Weights of a small transformer language model.
Architecture: LayerNorm before each block, rotary positions, biases on query, key and value, normalized queries and keys.
Training: a variant of Muon for these matrices, 102M tokens, 12427 steps.
Each number is 128 + 32 x the weight over its row's rms, rounded and kept within 0 to 255. Layers, rows and columns count from 0. Numbers have three digits each. The size before them is the row's rms in percent of the matrix's.

# down: layer 6 MLP down (transposed), 384x96, rms 0.167, rows 326-383, columns 0-47
# up: layer 6 MLP up, 384x96, rms 0.236, rows 327-383, columns 0-47
down326 100:165107180081113097150137113138105089151119146108089144075105144143182145128117149123144138080120154059064065188196129182124083134161135095125144
up327 104:107156166068136111143098128102087121109166094128108112183088164170151187170166121103126158199109201165157168118127157094176134143147123086122178
down327 102:137134069130122147105100119096049075158173144117103131131168111153151090144172163165137052194130054118181125161124157128135134157137122074097147
up328 109:148149113160189164131093128079098115153162136091137113146157166138130151130128166095133132063079118202086108111151186131151103143086143119042113
down328 110:113138130096067072198094160081132161140088110136105137109128137106137154077135147101121126183119144083195165173153177139078114147200168158134166
up329 095:139157166133122102114125167124128085124128124192107080122140135192087083185152176162145182108173165115100088149144116118162125070098082113102098
down329 101:130135149170125070130084109170147111130143188134081066143195105161125160156164097093121149128140132145140075120111072116173125114117091093100126
up330 060:139081097097156118075157069127121098109126061138168091084123109162148136113115108104101156131107091170119135084134169090170156177104118109184193
down330 059:113080115096149141085153100123088203100142112137204131126137153189104087136122159116108171117181111127098131069128107136140145129136143077158180
up331 108:136144126125127126149114155154116162095111111112153159165176105144152141086158070095065207134148094103078161107099125166154104130158134120140186
down331 103:129149153155100138118125234140153084191129089066160108131124120093147152078096151124142166178125161149159131137149145134146188101095130131104144
up332 118:175147091181158132120166174147151098115096095123092139162131138194086130107135115108131107124101120166102079149103082091123098139121099088137173
down332 111:077108115116158135083145141134110135181096093141155156133156130127180146094097159159058103163127072109077165087113123134149130055108155139160081
up333 120:162083085088175130157151192133162127106105082124083124140210152119083154080113094130096149103161157170117097080175124107113113120110158083172086
down333 116:123144111099154159201134162067099121115104136117122077071159114047156140127106072122160138108137193121105090135181159103150160148128151096116102
up334 066:094145162189159139204168094151165165103131106109139139159059112158096168118120101180115121132158158139154067129171123167155102143143123162151140
down334 064:101107174137070078135097080127161180139143125081125107121167124122097096108143127127059158101111088110149099103140164148144161155145095151171193
up335 087:122219150067134120187124125115141122139145091102145116062086167207105109125103162096145103130116101102092120140140057166122129104141099147100169
down335 089:127083134160161094129149179132151094148121169151103115137171142131087170098149164164115092091063154157189146171118137150138177119101148124135044
up336 096:150177126161255153158134118079159129107050142149122086110132143245086110177104151128120103115151152110070087131082121070175131135159116164117133
down336 089:137128067192132132132123165113132119156108196142113123158085174086166084153112105109076106109159149127170130136062175131112119122125150165071140
up337 055:116162120101132130140147132077096178156182152095159125146123130175157069138137079101156103170132149154052116155142048118074032110144125123119121
down337 052:150126180095156125133110073068123193129159111131161127189099173105127165076140128091148124092122142140102184154190155150165120127065088133113114
up338 112:109133135150118075183132083150161090093111115154106136155213106125124168048152143078103165108141146119091115113082087128156123120133147071067118
down338 116:140133121124157183145128132105151128163143093111139129148164183079110134147184124134178132130174114177058140114115124091149123187062097165091088
up339 098:158158117132126129081113138135167105094181122174081140117107180145161083095167120108196166110125133149092129114148124190125153178136154137137130
down339 093:134106116103146156142104128123104091123114105092107085104117124095147116112198148092092091155144170148161096142177166109160084172109100138132168
up340 099:151090127108126116134117129083124068101122127107110100140174148162055146154184155109095167119109144163111202202137175096144184085107148183127155
down340 092:108145144177179138143097163065087125114081167065130152110136133154113160050100162131158123030171127129128147140199144131115124175120069155172097
up341 125:193150131086128174169118111155155120072209139106106145067124182125160139110177178154116169063180181161154086151150110151105124111110181156160145
down341 132:186079116102107148105100122131089109062125136126105081169129162066153164107176104112133143108172145174160177120086141151097148126101174131120131
up342 104:159131153133159142166131084099175128183100150132148201084130155125106122069122174101134117165142133177114123128157073151164059091106123078158197
down342 109:160129137189156076095171141133121105198177109119149033128172092121105169102097074116134095148137121124210081088129143119187136172111149148104157
up343 103:111117147089106167138094153122109175085104118132126113096092133105074167204097162135087149127152154093050179180117148130094133061097113075134148
down343 095:116133109108110113122114193188142092117147115143086171116139123140109105087182131207155075089081100151204063096149091130140146172131144133104113
up344 104:145170122139151076126154115146132127155190141077152137130112086193104120154173129117150116164225173106103099142138116135135016157138096106138085
down344 101:116104156125141079184121172053107135121172091145181085141089137067153132133142111128177135175115127146086128121121162137111142139133103150121137
up345 091:105097147142163082092122155145103094103129096144163154114103112164116085143108158123044133097138180114121176112104189138162095165085072088192108
down345 104:169108103124146078114117119143211162139148150105061136159137117187111083100144110200095097139098128129129144086159155150116113144156093087105155
up346 113:145141086081108108109124131162138145111142157141120067125150179092145084091057118063196193108110166166155094109117129090141156143098125085154128
down346 115:081068174131146137115145107175076160101082149104177190111102104113092127108114170129166165151126117072115097115122152089112116124118147153149112
up347 082:147107155090173150142114132171143129084131104105147130102101126109060086141097138116103109157105159079112113097137122184121063107131116188089132
down347 076:121108045128089161140122114118155090070098090119134102175153059087170137139183101057129180134171113162115072178122168146136171135111124140114165
up348 094:065119196119157108113084217071129167060157136153097167150134168129125098172118148131099119155146094143097163129125072116145100119089121090200116
down348 097:093164148122133123137070185045057159086132142135126204075124157115118109146097140147106104097126120123134080104156149124096108119129155064204112
up349 088:131135115072126131098139171129074146138108147130083129109168134079104124093081091149119154140129157118032161192094154112134088102184116126113144
down349 088:184081133109194155134196138127132081119117115126109112077131128205117159125163074106087155116131105127071154113074155123123174110103141151078134
up350 078:127127139153131186090144166157136096138099159137105182116088124073081137119060142115141160126151121117085088124074129108157138072107114150118130
down350 077:127100115144152160213162080172166145097116126127135106091145128180162077116099078102178134141118101107147124140164107135142117144107182066108091
up351 097:099170162165169122140096080172087114100165146147081094165120106071154119156112160129120133093155109154189194098106161157186151107139170122200121
down351 108:153169166144109123141092086131129173142161104150126167147156199111119097163159156142174076132108125098103157135100102146144110113126219156172172
up352 059:117170136099155112132131182146123177128083155199161092195149182117149138177109132132094113127145125075131169144159133130106146127075102138118128
down352 065:168174128047119109152084156154145154134161143089043172136175113165123083115127138090102133124134161139113198117120098162151126122094163104059123
up353 088:135138191136075140133141115194120083115119070120136162163156120136063158112150134094182138125092145106142108155197168196146118139141125134103162
down353 087:118124058184134124182126147063165159100123198064144120096122184079123143089096161166067088128076069085134149142109131129105166145156139143170128
up354 067:180121091090143075122157165119169115185175110132136152118134110176112134138179142124149136149107102160133159137100124124119088094080155099145165
down354 059:095105113155101176056061155147134159167182178078131096105096119122112156112150148098093100086149173089167093142148090161103136168155182126171104
up355 106:119110115155086070114087177113121084107076146117130122138149122170082075145139115116091164111118130107092129123143097124127115082079089157070163
down355 101:093166128143140093117109179188150174148136148097098172123152107129117109084116137128089089121080188123068115083079087153133112115130152123119185
up356 112:134125150122111105170118098139181154108152135198139175144188118160106090085138162177108121139109171118137113143135120131188092084157116095172075
down356 112:086132164153152147135083095138075108118114137126105091110218193130112089123159134166100066122051108090130096139113150102152155121146154158136114
up357 102:140087145102141084098121124178102147175132197174073106191082121118066111140112078092098157082064155108119152130156136113203112076140113124125100
down357 107:134114093124192117183091073122165070182148137165144072092063152151128107125090134142181121126088065164141133137156147182146109131107121152182098
up358 097:112132123149185138112182072104139132105176099098174160163117149088102140157180120074072087071122098148169132046166104166132108150104169140132144
down358 097:163126159110138121128105151205141037164135144088111104132149041182139100116120107147179162184083168090118061132110128085161104086095115159149112
up359 090:124132159157188085118086146066158151109133137134098117165149095081101037158140121148092178114110118156173129147143175132139140151145122084117132
down359 092:157174114122074165080086121100141122105159117080114136050189092101128144141162171182122105078135087138146150108159114189158127106168113155057165
up360 111:137116153068167201125164095181145117119109110164164115130144064115137099085138114170135080148117140173151121079147099175093090123109101139113132
down360 113:116095133134107146083139128110086087143142185132118129184105109125072110124070141143129124179159181177180116088201090045147154137095165169133166
up361 109:170140102108083154154152094128090146118169172091171102102098157147133080115205142069139171113134117127111121111168138098109088102120111114121197
down361 109:113099179163136077132137150114118101146095104138137158108160154153125121173111098152097182112147189131150121144082142118115146214127171069099143
up362 136:122131143063144163140139117118076196139092097128142157170111123191163140084181118084131133165101165180066114116082145089170154150100143140159162
down362 131:148081145131095169139146098153111186153155155171196083146143083111190106127091174143098170102077076087079142118159142146136098102114181097151086
up363 108:105118128140161136082139117112129183142127165157138136100131137104068132147087071101120163153123100181128118138058134160193098053120120145191147
down363 117:196114158131106138169126174158166123083066123144124173082146130174135118115108156139168197104169094147111085104144116077103102126164129121028182
up364 106:139136100104162146131160145166123160178131114137124124133152175142125168188139124139177133125154191151110130167243110111115156126209114180072128
down364 087:090117166097102173180146130139140098153104079110132120114114178114072165070126149063122122127132111093146051135095098116096117168168076140114123
up365 114:222108080103127111111109114143108157154118122108190146146188138070096152117132128122117102119150147156122095125172093094147109120119051091128168
down365 111:128122099096093086148104087172093096134156148114126148108136105084129159173138079098131130197149097047152123172125134189142147116090096130107124
up366 126:130077098094095132106077163112068155157130105094110145124127121124129147128176146099126168127196118138160136106155070093139096186108079129078145
down366 111:156158121161114165119153094124193087061095124165099135085156091087126157158126099135085145126132095102139131179079103138148166136140144107153062
up367 119:143071103096152128134104068094115098139155142124142150108142123141111044160102144154156143103150164179065110135091091128128116087126143100113112
down367 120:152070105114127114120154130146055160150108094115145151167137054092067104140103093132124128112105124134069104123141131140104120072158159143131106
up368 097:102140099110130134116121072193136189097142112094122092145058146142144091126106075117148109147103133112115175143145093135100113072162078158120162
down368 086:150149157109135144145041169106139146147105135110095121103214136135095148142146115173094090197092096158150145169144139140115099129170132113164081
up369 094:076079128149203100157124182069148112106103075109101130152123111135146142092142104085141086133136174150075145123089153115061109097118087138113136
down369 089:114181075167149110124129125185144126137136104143138151141161117074184104126096092137156134148116059126101107088092142173115136178089197133203091
up370 118:144089115098172113117142061107184160090066155109106138088170152098103095190075135118152097181137193135105108114125171133150166121045120067149146
down370 111:075168122164146121103103096118135140126134141096109166127141064152151153106143086137101061071121101115113128124123120111118168112121095197170080
up371 094:109143092135154141152168201148082100102116135162091170155166137124123091159135195147133119140124160166137114132079117166200088060102171162151131
down371 096:114064119103107176145140201108158133103148144089103127111140106133181083157143162163071143180125055090155146120102119139115156128099159092148141
up372 084:099163142122150142122122194117192192089111138079135128118151099130123088148111111109107095173124152164091167125095153088125179139114126172091128
down372 083:148111133193144105140183090181125085170141130111151102117151120127158156142096181121102187119110140112115086131155091159174153094132128121111129
up373 083:124150103084091129097145115150108177141167093112199114139161147100197155078152134117117146152143174145166169106117131109179118141164114164114115
down373 085:098099149115127163132188123108126154116086105162094148151168117158115066169134168127127189160075118091090161140154126158120149146124090158134159
up374 092:121079166096128085142067154154081140142158082055108121147152178145140123149131177124127126122115075146104177124104125140156129108121077175171147
down374 089:078129121081097161140121088170139162183128132168160102148161096082101171163154120168149171171166112219136129094104159088155085120108150127093114
up375 098:134077169127181108146071034147147120145134146155117193125147110102141115128115199091176142154123120150147164131162088125179101154073163077120034
down375 098:096131166156170127090110141070082092095118130131157168151116108132174148180100129140127150151047120098101155176099121178113041092056080144072118
up376 105:138134123149150109167132104112122165132131105146082153099095110158093106103120114164065095165084134169125138143151101125056090073104136117114054
down376 104:088153156079111112103140192106068071203159129129099100082122147128137155120131160151151114093142127092170132116099173155130128075198119118100170
up377 109:168132101090095168135157083122175094048111142126110114123149136098062130154155105136164157130133150144095130146209161162080151125068159142101130
down377 107:139137131199112110197124158156110167147119162153125112103149151139122113172087087137089090116107102106104078086133085112178125079136069069171097
up378 112:118135110097165143175090103123092116095137100125114173244161101099147127132160073150082119108098147103125200190062158099144103090110073121097088
down378 105:177091133153092172111161132164170141171128125096146085068157154119164156123133131122132094072133097044107095154093138158136123181132115121161162
up379 119:063148101161154133133156102170095140147107171180031134170195115118182152143110159083148139173092166154084192136121110081166097125076133119158145
down379 113:130125185072143094141125133106134079125083093099143169089109129076140169175138172147110172145116101099191150117116150159160096153143113085114071
up380 113:111177145170123125188150137211127096178113122166043106092119156097119146075126185161139121081139148157088113116073172131134141129058170092152156
down380 126:132142180128147202104138173105135082162111130157118130128186123122035158088126077132150144121115153119122096159110133168106109190141132092130091
up381 104:166120085136140134180150162084148100063123117148115136137138114120112130135113136205184094104101143172185144098156173155104120136111041067203071
down381 103:096146202148121117142139137104065129100107112109172175093119138110153164140164098068085160126147103144145142177128153112050141161155161127111117
up382 101:142046114124182108119132108152140122141182160167129098141138193159123117089104175103138088121156101143093086125075095124125063117111141162164110
down382 095:144190073166165130125132127092186144124143079103119144121127061130102126135128116101129110107073129122196155141080107221128136141136071166092157
up383 088:119156198102084146100128123149156093133141118170121141124111141095092131092188112122118168092188126130118103120102096089145028140112119112074076
down383 091:148094181176081186185129160105087132140055166153124124118080164123098135139226133150101222160152115154074120120104137093105100134108145168080057